From a checkpoint of a small transformer trained on Wikipedia: rotary positions, local attention windows.
Each number is 128 + 24 x the weight over its row's rms, rounded and kept within 0 to 255. Layers, rows and columns count from 0. Numbers have three digits each. The size before them is the row's rms in percent of the matrix's.

# layer 6 attention value, 64x64, rms 0.152, rows 43-63, columns 0-63
095:111130121123133144066169132144136153155105119105073117120144127086167152143151158142123139124119144120106109161157146148112127125113123092148106166100122084140077169134104100113106140155121140
093:142095162121157174110152108149112105133135153104152155102081179115138101134123145103125130164120110087088109140108126134128150113153149131108137159179124119096167155119090112141116121148093138
102:070150160148125131119137125136135123132130141138093122090197118166158129092106112144116137102114138148129121157082125104120146107150119121146119136140134099164140096126157173144082163098114098
106:125083113119156086113138087098116126103132149160141117121155139120107139147105134126161102103116120147134125207124146102163126110125097174145175120129175140095160152117133115107123143128116110
100:131146144153145125165137085154144127121136104169062111141147098127092112121105077120129183097118157127089157136128126130129105144098099148128127111153120137141094137086143155121126115161096136
086:138084135105119146132122114118101144137099154091155091120139108137155131113156158168137132131077137083096140117118138128142154154115191137109133098135092118138127136136149171086128131099174105
093:095109144128097187131151146113161125149124114159150091098143123147135119117127113114153146082126160104118121171150117134103117094132137121131114139162136144101150077156078113166146081133125114
089:119118122169146166141143128112089115124136089142171128143096142127167167145137129115142138102100120140100132123121128157109152093156080172131108140148066139118146123172124094138163134106103146
084:139121148148141133136112176131133097133097157106130156114167142142137124140094108129156111190143144107119141086059152104131113148173120102138096120117122145132101135132123128093140136071119153
094:126120115137081101140155117156141141112111101137108195134168132115192135135136092111089157135141131119105115092106109134079122142146122164104144151123116175120133153117096099148112130125149112
078:100109128158121172116126127140063105096131160102128129142094143157154108133087120118110100110119156140114134139123109108140114161153180111137147132102133111181131149155132127160173167101148135
104:118120103110146130150104153089138129132101135181081136139122132157136140109161141094130114128129127103163107106136128175151151127115125151122133112093160086135090157137129159160160088184106120
114:111180106123108142151104119126126140117108150125147136110125123128136072100153176109100168095157124133143116132133141149134104149109130093119155139170138158077103096100138147096178120132095105
091:128128128076124102127153174143145150125120134127137138120155141075167113146153134101103149156104139115141117116143140136123144088112084099125108127141184118078154163124106099131122117124174085
096:118133122147122167151147155140129088164097162102160151127163134075101066140105172094119107182145089147107120123119112153144109145114125133144126118144158139151117122105131163124131122137097137
097:098142093122181136089140100077096095159102147112127123146126156103143151118109100104172141144140131124103119156110140145105106150138109115157160121131123125150118121142072120121171170108132097
110:161152103119121142091145155117161123138140086085124143109115078153151091152134148158103125127091123146101160149154171158152144143146126109110121116108127134134141128119103098088083081148140110
097:155144149169130116122129145143113164126112117126129143134128083121167139120129117099093136083131100155154164114111125112142118103167113095151172115127117108093174084125125076139139154152128082
094:094108123125118117117170159113107146151155117138102124134115123128106150120109126134088155102154146138173079120136098135080096135145168115084171165117158100133148103101153124151135150104142160
095:141152167131128167142136109108135092143149078124131137144115153115123153134116080102160127135163138129086132105101132188082108156144105139142154125119152112128116138123099103111133092150160180
090:093116106112154131117134131122118123133109127171148177123134142111091130118120141112108157173080177161138106138160089151102127137139100106147156175109093158122132107102163119129136157153104097
# layer 6 attention output (transposed), 64x64, rms 0.238, rows 43-63, columns 0-63
100:080140129127114105125165109155139078107138130136133119122150185164167113152134144132116147128097137120067149120136083125155119151112128162106145126122087136137120079125114145131105153103146170
100:114115146130152129128103087145138160093139122144140109144138127168142134119067126128105126103151183114125105123156093124163144120113151118142114159111134179106158106145128117060126108157089136
110:146111116128110132109136150133130101157123119121164152096070177176143089168116139079116139132136139113156179144071145134151115123112113139122113081133122125124153166132139098134139122102137113
117:157129116151091126160115135147117170078113154102103116120151122130097090152154083127121148152144130100152177126148148092169146090098132076112155143152099141140120123115136118123168132129122133
109:159134134115115176101119097159104108139134086128104129075120126149137093131147148151126147124157115124106123096138124159090114113154101125125164107167155149143082174132150079152150154113127129
089:091087118170123131137138118122107166166125133128164137172154131131142156123090163168094150112129108154184129121106110123117113106096103144092098107170118141118121126086136126126089147147143136
098:121081176151078146118121107146148113143144147164122170133131122084101112188086157088142130131148173106127135115129120111092120130121118117144130141072116138144154146149123120098145114126144140
094:144135122166153157110118125133133163131142116173126130144115128079153105182085114140106145088101132105088101141113150074125140116127111111167136116102145157098132141128135182102148116150111144
091:112132140133177145135092153081140110134134124086143136184086167129147157077102111107128155150117093112115133115072139147167116149137126105112106137151156158115124149148109146104122138130128107
100:107134121144130147099117112100108081114104073161131149132099165132108127087131099133147124088143170105123114186131149145124142151132165153121164104091150156151115139105127130116108165128105153
076:113142086147143104168114158139126145130118160123199137116120130130145139114125136127111135060106140164105140134099091171143112109087116129138085150118138111158110162150134131098105117145145100
117:157127106145110131103158146119141153162132143153130104085149094127092156138172158129129079157144074111087097131130133138153125124155112156108135148116123163159130092113122149121109149074129110
117:144108102111129120114128138117092143148162103145121132161139096144103134086114185132177136116150148104138119125161140114118072140157108138145119131133108072160124136158137084119152127088145167
091:125091115078100119154167142137105097104116121147105127179126145135124125117119110106167126150149165057123133128153138132139128161127141117132138145103100154128154082091142183112113129137117148
094:151106122144114161099152157124128094117141110086135127151122114130125104054084146146150111139165161140126124115142121118178134105135154143123085178152148106120137142147119127086149108103156113
105:124162131133157101123097117146132122127167112126166102122115135095147128112132083111143156096131108099103167124114112106173152082110114149117102142143122120152141145146090164080180132132168142
123:099110126114107120125115107101151102143102138133093153110153133122130151115126132180116130140093158147103166143146119127135127166150133103145114140134141132093143084066139095129124105125190186
106:179139110131147118130125113130112140112096117137157155097133122135141114116119126100177115159050159071133107126115152128132096139134115099138120105098130103146158136135153134149157118186132160
099:104130127119129128120127168133124114103148102141160132088162116099109076159175142072149135099123129168145134136106120132166125159119165140133150151107128069161124135123138136104078136128101137
101:124134170109120121094096061105128088109166123129136121103139136089162160121129100123142143124126132132062108128140117115135172120168146139157157124118178145122124144166143136095125147110124108
093:143176131106121175171102165134134112109138092129159087124099118121096085139129142125135093102160134122118133165127097127151115112139112127166135123147108071132127136103144166113124131128104185
# layer 6 MLP up, 256x64, rms 0.209, rows 0-85, columns 0-63
099:128137097139148180104108100116090130137107141174081110152145124146119155135167122140108140130113151078111134160120145151096112134129133137084121144126118087151155109120092135185143126149125087
108:138176102136130134148079120117121118095151142124131160122083149110105167143134128105100156085123153136122075126129146168121172132125100109151119162169121113131112084120136122162100150104152145
099:130122120132095142151139087097074111118137128095137133118161119138167165110151112119112144141141124137101152128166175099098142137139117091173127079123115134174103168131119127103120156085142134
084:192162112098152086169105133165161092149117132106124114132114155102098087112162160126070100109129144139104159141125137156115120114112117110175117123113117144117150131159124131131130134109143149
108:153129130098146158111131119127127111087116124151126173085134104133124168143130123172122114117137129138102147120088148140140140166100092145092130153136117055082120131117125176119167129156145137
097:080114161151112132078105136121113099142094096164147079131149130157117124110127099111082146159139113144135120164105133116141168113148139147151137121125139071143147138100124119133113164150175137
094:145140115142126126109107095159136147115098103143114153117132160123091151120093128104120123073134081131198195145145139142110153139109153104135134104123140147133113114145141118130102128085151087
092:101121135150146139140129090125100122107135174171156160121134145112090111116131115140140137120102142102110115141171159126109115111164125163151107130132120133119178159119098133125050177129110105
110:099142136133128153164132094133126068120107138168141148119121132092130115107142118152142141130120105142157156161162135101139126144170109111124124080112074160152078137088100124150095144106139143
107:153124109134114096137129112189101113131111166122143120119139128099126149099098084141137159111140143130118137094131133125080174156086158171103145121150141108139182152127120089157108106136141114
086:160124121147149122117146110085128145107124150143139112156143131150115129130142099115089114173148123099157196127077137177164139098108110114117102108114114112106107115096099173157128140117104147
106:153122103097131150165127147143145118079118155133138122139103142100098163137080130163126162150151099125102094123156161140104098138134137129152116123125158084121095146089111171127128143095154086
097:128140136135183148143121166136158127136145143136125076172141104164106113119119117101125142156106093099114088125134141137153089125145103148102155065107124119101130131142121140170113146153082115
100:152159082129115170171145117104124162105143141150126150137129150115107150146111142111130148109138127088129138172147120137100151102118146066133093169084140157137113082122128145109098150105146112
106:162110113119128129093162173100113095095103128145147110155125143128136122107060107125147148145153132098148109175118145115114131130138112118118143207116127157148130145142119080123099119136146148
109:179112103094126179076099093115155139111122116134162121148128121147077100124124111119149122161104097093153121126172182127138132169136119115110107113098152122149115158136150126124126156121143129
114:108104119168103142107135140118161094142149143201111166110149144164156104130110069128092124115136095093100131134157127111161132143135120120140107123133107109087136166158125103131092120130130140
090:098140109145123142094137116167155116093106119187121141165087134140130126120082132095110112134133151127059099130150154131127151172121123132117104129148113153145133144163159113128155144095143089
095:147138149129096161138092092140180122136126109142101149106137113122122121111132170126093104087152124169143140113130134155141129103119109116141147139131088111071186130093131113144105169123164104
102:133144149119125139115160136110176101096150115124143133120167123086123147119138137137120182136157090118120151134149135141105148167080101160127127074119100158073120100098113104127161125107142126
088:132184141091154132085143125125097140108141125148125143111180111111115148125166138121106160147164061147143166140107108092148117141136115099096065118138147134124138132106112146109146137122128136
099:129125109130110117089108114131154124134183160156133166121132107092153130127123111096110153146132116110145157109110112153158162111107134093113133118133160129130141142116156106124072081057154149
106:121150117114146126138117121153126109066109123110139130102208093140112129128095116153128135126106137132124155129146142164168139152127151141112134094127060122148167145145117134105127146093111086
094:159154114144135146127095119137148119162132173146103131068150129128109118108125132119081115121185136110127162131122100085092165126131154130157077147142105111117115096139127112143156113153131171
103:112105116179142125101100120140127123131173119145104156137139129127137149113142121108107144109122133113067084191132115151150104112126123143148106120160100149105133120101156138179118094159178125
088:184122104134132140115129139088151156137152127183153106094107140170115112115131162113137113102148111112078081130146147161153128143144159110107156127143140123097143109145120107123072123111094115
109:144136109116139168129139142133133136157136142144112160138100130136111187112129136091114131085134138115086175138140097069128138145128131140101174105139070117127058139125109139129130144144146133
077:150169168121119085128156135100037132113131156164143139144128162117095117135132120150102119114145130140127128110138134143136161082094104124134107160104127137128146148150118117108094157152092110
103:146139099121127139139113148131128126100083135144116144132094140115112160128123147153126074177140091129130128164167131113098135099124153093095076148091149103122145139164134129183139156159137104
101:149146115152147135116130169140120094144157160164132147125109090113161096113125142131129120164159112133076142155137113174107115102132132135133074090145134134075117093125144083092134144149119133
092:148121116142132109123136115108082122142135119088173132172116082138153155128117097101137152148139096084125101131159130125171144128095118103112146079132142162128162113163167127151100089137116133
105:118115107129156113120094150111135133099104163120097110082135161194123117129123117120104131115119171133106104167155105119084139110164146126153127122107113106137112174109128117178085116133150152
096:158088131164115143106126129150114128094176086184111135164123090128112103120131112137099115128144129106101126137115115153150145130079141146142140149147129127110104139127112078144103190129141169
086:137120121125127184126113112110143124097141153112087134166110126135121112131116142135169145101114148112080130175118125107166084111131106133105138168087082170157098162148104144150115140149141139
079:147109111136148123104157141155129107141132172133137119137115130098111180124165107109166149087109109113134161179137132138163102137116144107148131070105131171167107147118091133091122132104102120
098:147150135168108126145139165160135128120115167137111128107091093136104135122118109103108126133147121179087089137116144108150103179074136147124094142109101090092123130115166133135125119163150158
097:089105092148111134153165158142165140123121173135135126119133113147133111100080109130101147102118107136101134133174142110155154142103080141151097091075112139156145156157140118153149132140152114
100:142127064087139142147135151167127137148090129144184109134158115125080186112128105114158142112131117118133144086135143119093138121156131156128109137103151115128097169144104096143149128106119110
101:124113093133143188151129135104127153089129103108119115139141126136150142110121094113098130146129133104095101107163131115132160143065115146094174092108164153127156143159138105130116150167107155
100:128155140133153172132102128150145147130094121144085148169148091141104083075184121140120132137152093107100155098126127112124130122138145118080109149152119101130148162123110154098121124149155100
092:171083102126148094152119178160111139121123113133155112113159126108141114101094111105130156139147117105166152116124139182093108158111169136165108111123078114143146167134126129154129103116123117
101:107127107179105113126100115142145088116160157174128176159132105120121110112126106176138089139151116120134153112144152160118093123093123151160140101139105089124128159157103140122093155106149142
099:149103125178140119132171156149110141126136105151144132135130094186162101097140077106131105140118103151119108150146151174138122139084097128103116104104099144113122168126131134142145177128110117
116:134138130124135187099154104132119170079144114133109112151169130116123119130157127126103143133099143129112103175092091169123115106097125112108124097138086124149130180104123115138112135111184138
093:127135099121145130125113142098141153158169176135133146164138142152119195143079137121127154131139146128092172112113088139083119129082110143120117118119087105162127109136157115106126142093136114
109:164119136149149133087132122149124102073129158151141147099105109151118093180128160159138130121148090118102167163156104149120109145127153134098063124110131122136115093137105099126109152126138142
102:164124108170138111087105153131144141108142125126144157164140122116151106128168097129094107146120101088137140167161106137103141174134107141098137135117116097151132143161152091118119117082079156
108:172118130081137128120177108158132095120132124095128144120125083105130176122152097144169110115147136136124170130164112131076143113133081146079117129112130133150141117108108155119135173128110122
094:154117114122139120122146096107154139121112112106150156104141116081116153116158114099119130093121085159126164149109134168133157151127106119092178150070141084160157135132113120139091125131163139
117:146103137128126130165112146095138122135105111158127142127164133146142126126147126094157094118114111155093125178149118083129115112064137131115189120130125149113135142144067144132129114152179152
103:096097139085160131113074152121127095148169110118141122118167136124125181153157119128095132136136132119127162173113106154095099118163118115150138101161163146104138100102099127133099125151149120
101:161120110166136139131179168089123111099155139169106133133185146111134144091094117098126150133135153178113107092161147153147123128115109116121124084155099128082121145121118112109137114124106128
101:147095132110087136134133124178130080127092111126161128122141168109113154144130148119079127155123064113153182163155126130134156134121163116138107116100124137130125126121126145123137159161077143
099:152170101123097146119146090137091147101152105129133099154145145143134197127131097133174157098138102104104146141120112111124137155126141120098148112115112097131138176146140086152118157131089148
091:167074105100137119090120131148129112121135118129155153158169151132114111160085120128118173151149101087119078145127136105134085147122164140121140145128153127136156118143087119093104159107152142
087:081150132168137150126091164139106120132120145162147092120123121130142114136114147080114142121152118101085137101105140105120155078128150191172109142090155154125148123132112093149125117156138130
110:140121163094161130120122132134128133152127175115126145122116106177110129104105126141121148069137106122107093126114114123130173111157144117143151089145127137145131138133153081131058106130144186
101:130119131116128103130136111133142152155134133104128098137104105123132127100135099138116141147152094089135147123145119138099162169086127136126144146091137123133146069194100136179102166090171130
114:090105125140169133119065132105147103155128144128158113166171124154141107139121140124061137166171121114122118134152168103079139114112114123155098129126158105140158103139125139121116147124128101
100:151159160148084125125139102159127112156117185135126160169117146117120142127085099109155134157175163138092150160101146119105134113139122118135162110103102122139077102143141114112108130093132110
111:131118087119106138071100126137119100127140167158149153179112149150134131096131121116159137129098153134154141123153104151103144124109159107139143102128132118103099156136111192135095137150133070
093:134104094144148142131098168151115105151088191131118192129100167100162117106122107136103114135154150159102124140134151124145113098134112154146100110107124155154117086137149111102123121164135124
101:119142089134110119135089120137156119118117151067135151118140096164097121105154127143124104084111122106137092163138138145135108112113132133181120154084112145106141154138159162180170112117115136
091:154155120154143141128109139094106164177127131180117120151132112136100131128087090128109124154155130133078131111162171099097136156093146119117105120108141120145087120125161110151085136123110090
103:142077125105115124115102122138133101147092137157148149110153124146134139154094092171182123121139126135125157136146164141091104165098104162155144125113140120116141094193100141132103110113126103
087:114104123092146121075112120138064144110124159110132110170137162103146153136149098110124121105140122096149140142124134131148110138128136103168135112086099094174113118133159125154148186136144108
097:168120159165124107163136127142089140138123115145166118154103125137162136116093093150147122118142158108118130172132113151139106103101118091091119164108124115136102193152124116093083138099134127
108:188107115093152164154108141125080119144111143085123124143133119142140142152146127131157150123165125124138106107133134106140118096176139181095137117108103101091115073157141150122117124154115150
104:126120143153159162168133146134164113099100113155078153138148129106138145126111121120121111128136116116105109143142094150123090124123162122118138078174051145109112166137104169108117143127145119
107:152099106103116124115125156118115147116067126119122163142112104102113157126144110125089167159125131130118133129120143149138102095093127122192168119147139119147151148112104117113051139114144156
098:126105130126171150136108104128148122148139151088129116109121120113118165129120120140154131080139138180077128130169110134163140159113120128142080135123093110098178123081158116131105144166161131
087:155157099150149122161094116129127112125117134110154141113157119134117142135146172136135147131140075099160121093157141125160138156119089080152121095087122112070161165098144132127159149127126133
112:158119096141119163092126123118110143082140153115136070118119102152142135106092125129167137118105113150102136105165150106100175177100108181110117098102128110142138155149159129146129128136143120
108:119077122107090161093114139110176151094159145102149151134156126133106153143111118126113129099126144102091131122138192144120160112147108103074131141132165115162129129092132117145136138153116153
094:090117105069152143123117145143119135150105113134096136142172120114111123123114089147160168113134163118144149117103148141083155112105160099127113144130081185121125087126100133168129142144127109
097:118095154140107095106077152135150161160119147124131113065145133130157107156114168109095146098169092137122124160114149136128180126100132121093114141126082145124146133142120117116131127120173125
111:141122112125081148113131177143109116110153175126108159127143140147147101106141101169136139082123110135109176078119099099141126145102129140154147164066130127106117138107126142101153150113105131
100:120139110151134152093127133150101131145122175136161090115139103107129141089144139090124125100109140163114144106126179106147161173171135078145100093109116119095130104100143154146151122111127100
105:132066137121157176102134146136123128101119171144146165135080133103119128100126103107145133096169135130167151145126132142157127139121108119132073130156140106130110125094119157109114148082165100
098:140076146130131133168135088126168120148116157114121166097126106091101115105155095112147141119144145083143127162114157158126143135111131133107137107121124172101147151124092165142101159109173102
098:127138167126154133120113133125174109127091127136127118141095140138126117097132106103137176086161169102133122115103137123124085116122130103113110117156135188141129145098111175128118133111165195
084:121104081104124113096113120165119146140153150130139135133131164149132126098189123101100106122140156144143118119173141104117136105130109158163173087133142129188113103155108133143121121082112150
103:122157127107127122106114130172066141152150138136049113090158150147121114138109161148132143110140131138116121127131171140105151068148104147132162129100130135170149113096124111125132150127130106
091:102131177127116153113099115117129140183128138134115164108100112148108130113138095102122133142127105157139107122144130145147178149058118090148114093137136149089108131132133142160113152134103183
109:162146142160100131100079133141096103119125130161120133133090127086149120106122151115077125126114118140161135092132130119134175191114142131121153148164125146116135127117111192136115152103093134
096:098098114123091127133136168200120105134130137143134139130118130136097084104089110118101119122121147178094155133137168153127104169141115134149131133100186142089130131134162103131131131130105152
# layer 6 MLP down (transposed), 256x64, rms 0.157, rows 0-85, columns 0-63
106:124166121110129108147113120156106154126151141111151135130106132143148158143182135110154098123130110146165115071110167121120152143129124120140127130117084099097132139102187156084113154081156123
123:148174086108069165138105110114099129116167147120140117145097140130096176173135147132175143114082132111150101150163134130144169138127094101122116132143127133122135119143126099109109153134137101
087:145123154079123096093111144118169146148138140133141099163125144137088118141098117174150107107125121124124108142094061132115153104158128144106123187127114132121119150132081130149145129171112116
095:096149099148147165093154103123121095136103117117105135126091120144198110135095125122145151108152107113155125092115181102149139145117121162107139108142153096156126115139134119078125104125140166
105:137096116148117091169194129157134166127118120128167168122115101145107155119117124159133124168108134067120152121123084109127166120140165122152137123114124083121107136131167109106137134125100135
092:142166128132096177138126089106173169131147137121134144115107153134117115124122139132152129181073143134120101123165133104108135159151153142114115127160109135108107145122170091097104094100097102
087:090175128103140127123185116082091096167127098140122146122128096094111122137135140124140109143143128125140127105126154084146123127131176135153082088119139171163162098141140115141152122139115103
094:095114130100114106156137140103170111137163101117171131139150104111174128136170147122101143123177136098123086083114134084116109135101135109121140133120137152146122115148109105156186163137105123
090:159129151131153148108097119125106141135107098178108124123116181173122140148130119108122148093146093124131109123145174099129133108162147120152129148132107163123083123162071139092090112140133155
121:094111154145152124172114131101135079170150097116130151108121095139142115147165130108091090139165145139117146165157158135136115091162141110144090134088127121095097097144096156115126143119137130
084:141155123135076122118114136136115141147132116149100188094125124120104130125115147098088091158137131131106113153142174133133110087133182159154088142181115120132097098107135106102131145143104138
106:157127151070101120114108123145148112136113127130158193126141121123124135140144083160153092137181142124096175146122097122084098158106130133096128141148104130137112119135119110109107088160117115
090:090122129097166098128173093158155122118172148143109119123089142139149117085159161134138088095133115111155120111102113118094129097147122148187127130089142131117118138129153152132152158099136113
104:134129154101121131181078093126138135150131119142119111134073149146153141144154108091184127112138121148153133119156131143152088120169127103098142120139112125134126140108109159136096157108187103
113:149128145156172157114109093135093125172131098151098121145140136111122113124151111094123119082111129116121154118148132107124128164126170094073104143146165126083136138128169121147171128095101142
107:084127140159122126158138115152137123170121122153121117081150136135160133136141083146134078138146106145091127187140131140077120143100136135133139147101071148093116129092137128089154129125142114
122:145102068094108131134160119142118125092134157098147083149124105113152151104136151169147167128145151083143135123143078165081110096135134155124138123103155148138133153158121130137118096145129125
088:120130164102108126105180135124114136159107100125147095128175113123123173158147124104132093140132127184151163114116139125148113180138112087112097105129117107131116101122131164118166137166126094
100:131127128093198128125131090128128154118117131118119117120134105117115152168105096141098075135155111130110120109139060148087140169137101113128134134157131107160167131120157104124113169112146117
100:142122119121151133122115148111147137110159120136114105095148130139161124118134187115152129146158165159103104090090134134111123149127146123180108094149093170134126102101094087115109121189120108
108:140107144104116100140119118145143162175102110091144098149102130158124114099106117087146121122121168140126137122142094143111118064137122143161199144127129127131081104155148122160121101142138141
099:160130158125134127145141118073141171128147112105113145112130128127160084114131141160172168111160091121145109136150093117116166118131137105169101115075118154167106114123111131123095123170135118
110:112147144133135168129114097104096092130111113131118150133132139079143151130190149116135127148184135103112157132098117148122119107060139091154073147118143118116129151129148121163137142122104138
083:126136146191163097143143136110122092150121138139127078108148108111154123154115082088156124113111150104152136123135164144089183174118108142114126125125104096095140129113132119098124133093124105
099:122118112112114116164112154126120106119152155092142128134151122118151119105116097131100119171125159162098118122111156146117126145172108118141154129079080182152116135093082125125141161132179099
076:105120115145123131109154126138149116144105124063098105141128091078143137144126127090104144157102161148186163145148107125127113131126157098113098099133104122119141126118112175092141146164139091
117:144101088100157141165118135104108136133089115148140140098107186091135159130098116141165167081145142156123129119151146127132135121129108142126113117111141115117123084132176090111137156133156079
085:108083126104153153121111101130166158114149111115116125128115133093125121109130139102130161159145121099124126177131052082165128188106112138129136129130118147138107106129132142164152149164104138
109:134130132119093101127167156095149125102128134140145113167128158111138106099126116113074118149109148143117082117123139136144144122162128152103114080135105156193155150073144091137143145132103134
100:152086106096122110120130103115103144159155122151138100070118108137100141131115130161155156082125103136127151085058119138117172150104150118102128165126144131142114117106126161106132126152152129
091:140125108130130109154161122112151141141139154109108122113150137105158113119129132113097096092129146173125160158114136099109160162141095159117147124106164112165170108073063130150143133100148126
132:155126147106145124116148092125156149072103172134149122123093149164137098093097141121101151118137120149108133118174112160108157155137083113165093095137124121163091150120137134139114138111105160
109:133161112138185147123152104116127097123109126114118081106150090122173103132123162137122127113160109139187143134106192135101104126106130158091138121144120099139140106121125157099144102113124101
097:125120140077130100136121111096069113168131104140133117109118112139172119141161151157155132112172123117157118098137126089130156128115141148133131102139160172150120087165072151141105136136145130
085:144162171106110129111168104096158105139122115120147157167101132129135078137110154145152101135108111154177142088132114112164156154118135090133120101155148132146094115154120104129117112077107123
098:140161133140108150123136096114134091143122103108094136126102131110102135123135111146135134126148095147131153139130100095156079166092148187122133169120099086086118164114144125101139167173115120
099:127134126110123087142119134131093112133086093146104174157127168099114157165175113151123104166122144134125104118123134137142124113069140123133116115107097152104105098166154143116151163154102096
113:108110159102169155151162151118093144081131165130167150182145140109111110099139106112134142076129114159096087107138119128127128119150092123169133113129117151146134147131127085126142132114120170
090:119143167136087154145113151130120131131142162150157132149141132133131124105135101135105049157112113155145184121103123122169153170120122128151119137137123122092095134127109094120079136146137169
109:132147078167126109093111122096128107132185147123123089143123126137120106147162119123099142135157134147126109121094139132096147140159141137130103138158103131125155128165165110070114124192105149
085:133140118161121113185141126141113109158155115119120117055139122162087158177102114131145119141113159129110151087129149129123177131129113150121125134149179120103114123132149098102103102120145157
100:094177104105178090144129105123107126111125135131090191141136140062143133142131131155148116111151119112166124133125138118138156116079110148094142154131143118145114113125124156140128113081141093
103:104142176160100145100122101145095134131103095160123116142140138136148117124141127133124110148147103180091126114086132100171115116139132091120132119175106127135127158111094127127074108119184153
136:112139130139120114138107116143137120165148124143162145084120089148112152110118149155157162130108097072127129091161183088146112116112137117123149144117165117110087117168148101107150140156095142
088:150147150164112147097139104124126098120110086138161189091109162117127095099106105166095077115133141165124134116134155073161117141139145126124127116167125101106127105136146155151135133133112135
115:093145157128147142131128094091158154106141112116118121136120112140136141131145184056114115106121145137126090122144157101131172111118114159139182104135110140187139111106125097134124137160105131
096:099126125116111171075157097117100127120147130145120160148108135113116080108174174143117116116126156092120138072128106137133104126143114128161116130138141161171166138128141171108097117101145123
104:139127092160099105170123116095128103113091158112162134132094118108115132119119129133111119117122104145126135123159118175116111145136111145159153169076096157143170132180147094147164093142137130
083:167126126135168128118167128149130116166164133143177135133101156115130134130105148153108099100088166106080131120136103126077124119150130156160147130157099148130121174125128123130157124126085087
107:165086149076112143137163080127172150112114112168115119118157108133122110105135136111114104128092122144146181123116091151140115112110110132170122129130163133150125103126075134129152151116107166
099:151139113117120113120147096133109142110117101145141142143170122114174112077125150135124086113092082157144206147101124105117131147094140177105159095132141134112134148108144117119140138120157131
091:104114149154128112080194137109116132114147140138129108094107140074107128150151143108135114143113080144152173116172138134146136130117145132150117085173117122100113127109125156101156128169109148
080:110096127161174071159140132131118169114107096151096109128109141105108148128163162146171143157127120140157115114094124108153135157151127093108119118117118122124170168135131110165128138163143093
097:136133110094166119131103152156127108166144134110094157171120113148110107146136105111170120145175119155119100121148110129159132138120114088126045162112128153116136115122118143147133154129155088
104:091153125179135114135129132132134122133139106101100101081108105145111161151119163108150126124084124124104137141125162110183112101142100166165132122120107125095147139104156131142135113189137087
083:138176118108093083141139136107108106156158105109158118144136085104112164104146124123088102181115165118153141133123122106116137157121155126088138101151135123121156137110123095190140134111106123
130:124098130118134113113172114094152110136141128114164130135149071132134095149117142139133153132160109144116135135124088110116161149156138107107107088118101125130136143110119162133197122191086144
107:134136133127098132134145134134114118083145151178134131152109128138131116098117149109131107105115130132096132154086146146148100118148118083155123150158134165145138190094138092076133084149169107
118:137131155119088102134127113139149099073145149116164113183125109110116162138114131114085108144129116133165152140129175125120094064154101146121142092137130107133165114129138166165132145116125140
099:115170100060152128097164132153123180139135154138154133073116103113133131106095137134144162154158100111156125118103112126137113154126166130106137134139119117130102136078117174138140115101117126
117:148113126111126124104144157142133141129158129156123134108142146106129179136118068102131110143143119111181150119151110170116134166108116094099141104115111166174139154147083143086094121110114100
093:141173105142145158127144122143079119149111084180093146113140135160151093118140151121124173133124116108159106159119136086137128124150146121094146132115147168156124145128079140133085092115129114
101:151105128090132109106157106134111114173113153123150076134094149066134127114115119132165120132102136120135161112193096162130131104127168155124117118132130147105115088151149119134151163110122154
094:134123151113119135120161176129153177111128135109108136125133170111121132120103131137163123102084144162153140136077075124146155115169136110069132114156102117122125152132103147090120113115100159
097:140220127152107171115177078118134129140152088103124138147108116156088132134123124098119105150124146169119122091120111122132159134114131137151117151138108109164152128127136104127129099163135136
093:153177167154159125129113119110158078191111120139127129123116114159149094127114125114110087138107119138131161156140119141111110132181145101110113134184134118093127133078125147128124099140107120
097:163171154152151137139124146153093130157101151084097143179116136117144111123105105084121111103141146143181081105103138089139138133131144138084122135170117151122133128094124148122098100116123129
114:119125165140125129102088125109136098106085087124128127142156142136135088174137139133122136129147093172110160107143136174100140129134080114130089118144134167160124140130090168131115131157158087
091:115112166117159132176127140092113165109140143146076127110132121099091151151174118126108098124100117098166141134116114154145101113130134108110139125136066156157155138137120134141149154131135071
106:128112133125105133080117116113121137138157080157123141156116129122141148133143090114153135122163125156145158119107153109130085155105118174079127175120132119095088161161080151118162158128118123
086:140094121136084155138072105116156142148108086172136142132166160119144145107148103150161145168121113109153137118135083136103116142104161140138100129145146096121096136128152165116095152094135118
100:117155126120099161135104098136105158094131188137199138122115102144142150116113148150124137150126121139120154109124141088141095106188136168141142124145141102115102125088108116134126106141089149
114:159137152125145136119133122146117105137092117134101102157160164097147133128156110128102134135166144162118144088121121121128105163139110156134062124122050159122073131113129155122152124107127125
097:161115142162152156133166089145165094125089116156126150120114109104139096095159118130094131152110136105186167119086139109125129143096150140150155144141113132135113160123140140101096085101142137
102:122137130108142115162166126066157138093150164138144127143057146157132151099120118114136118114120111086133106134161144063120113135151118167165151121124124122129125131114132074131108113123130112
106:111104104139123157082145147113109188105151086149136133138095130150122121150137115118158160122113092118147071137146138116198124152146112140084109124132143088138132164132111151126115146133148113
108:113158132118132141138114128143148144154166138096160173144116099169091137082173124150110101124099119105102165111154127099119099057165130141140147136102140142103118131124144128159117137144102113
094:102106123157116089115123154157107102092155131143110106120102133164165129134094125143133159121125095100125113123156124177094087105133119131177183139119142135152145160116109098143121137181128132
109:110084148130128134162116093102134109138107154159166165105121151131122143141130105116137137124175151132152152164159119094103149135081135121156126159139151102138067103107116118136139125067131109
098:098144124169100127117119149167106144120166136118136139098147125135138137094109106164156143120087125120113134105101127163094087113150088117134162151155184098128128120108177160149114106099121115
097:131155116122092125115145090102103134154155188106135122112090088146159137155147107135164158178143121156137090153116096145114113136150114155099128117112127137132176088107132129121143136176130137
084:151165184117140110173104079100127153138135125109154105120124154085100120133136157125146114162095149144160157104094127125133097150177131110154127128128153103106097117131143088139165118139110129
102:107133153096147090154090130094142118117101129121096134140109110098113120124122136092127129145149108160112105145110137103187122145133104139163104128159080166129137140162122099186151122163109157
097:083117100101134109163159132101140156105185123119093090136134154143162120120147158115136126071128158125145122123103145110127083120174132143122159144118179111160121137116150109142141108141109154
110:148104130115122130104135141128110140115096087110113141134148158128104140147118116122142123079141124135105070089116182081132143150112137155136108138164089124166135125126110132114162136179171088
077:107144124137115104125162110148108151104094109109145132154151138084127135146164095101155108139135178157115141085138130130160082173156084151122128110147107122088132129135092136124147104129080140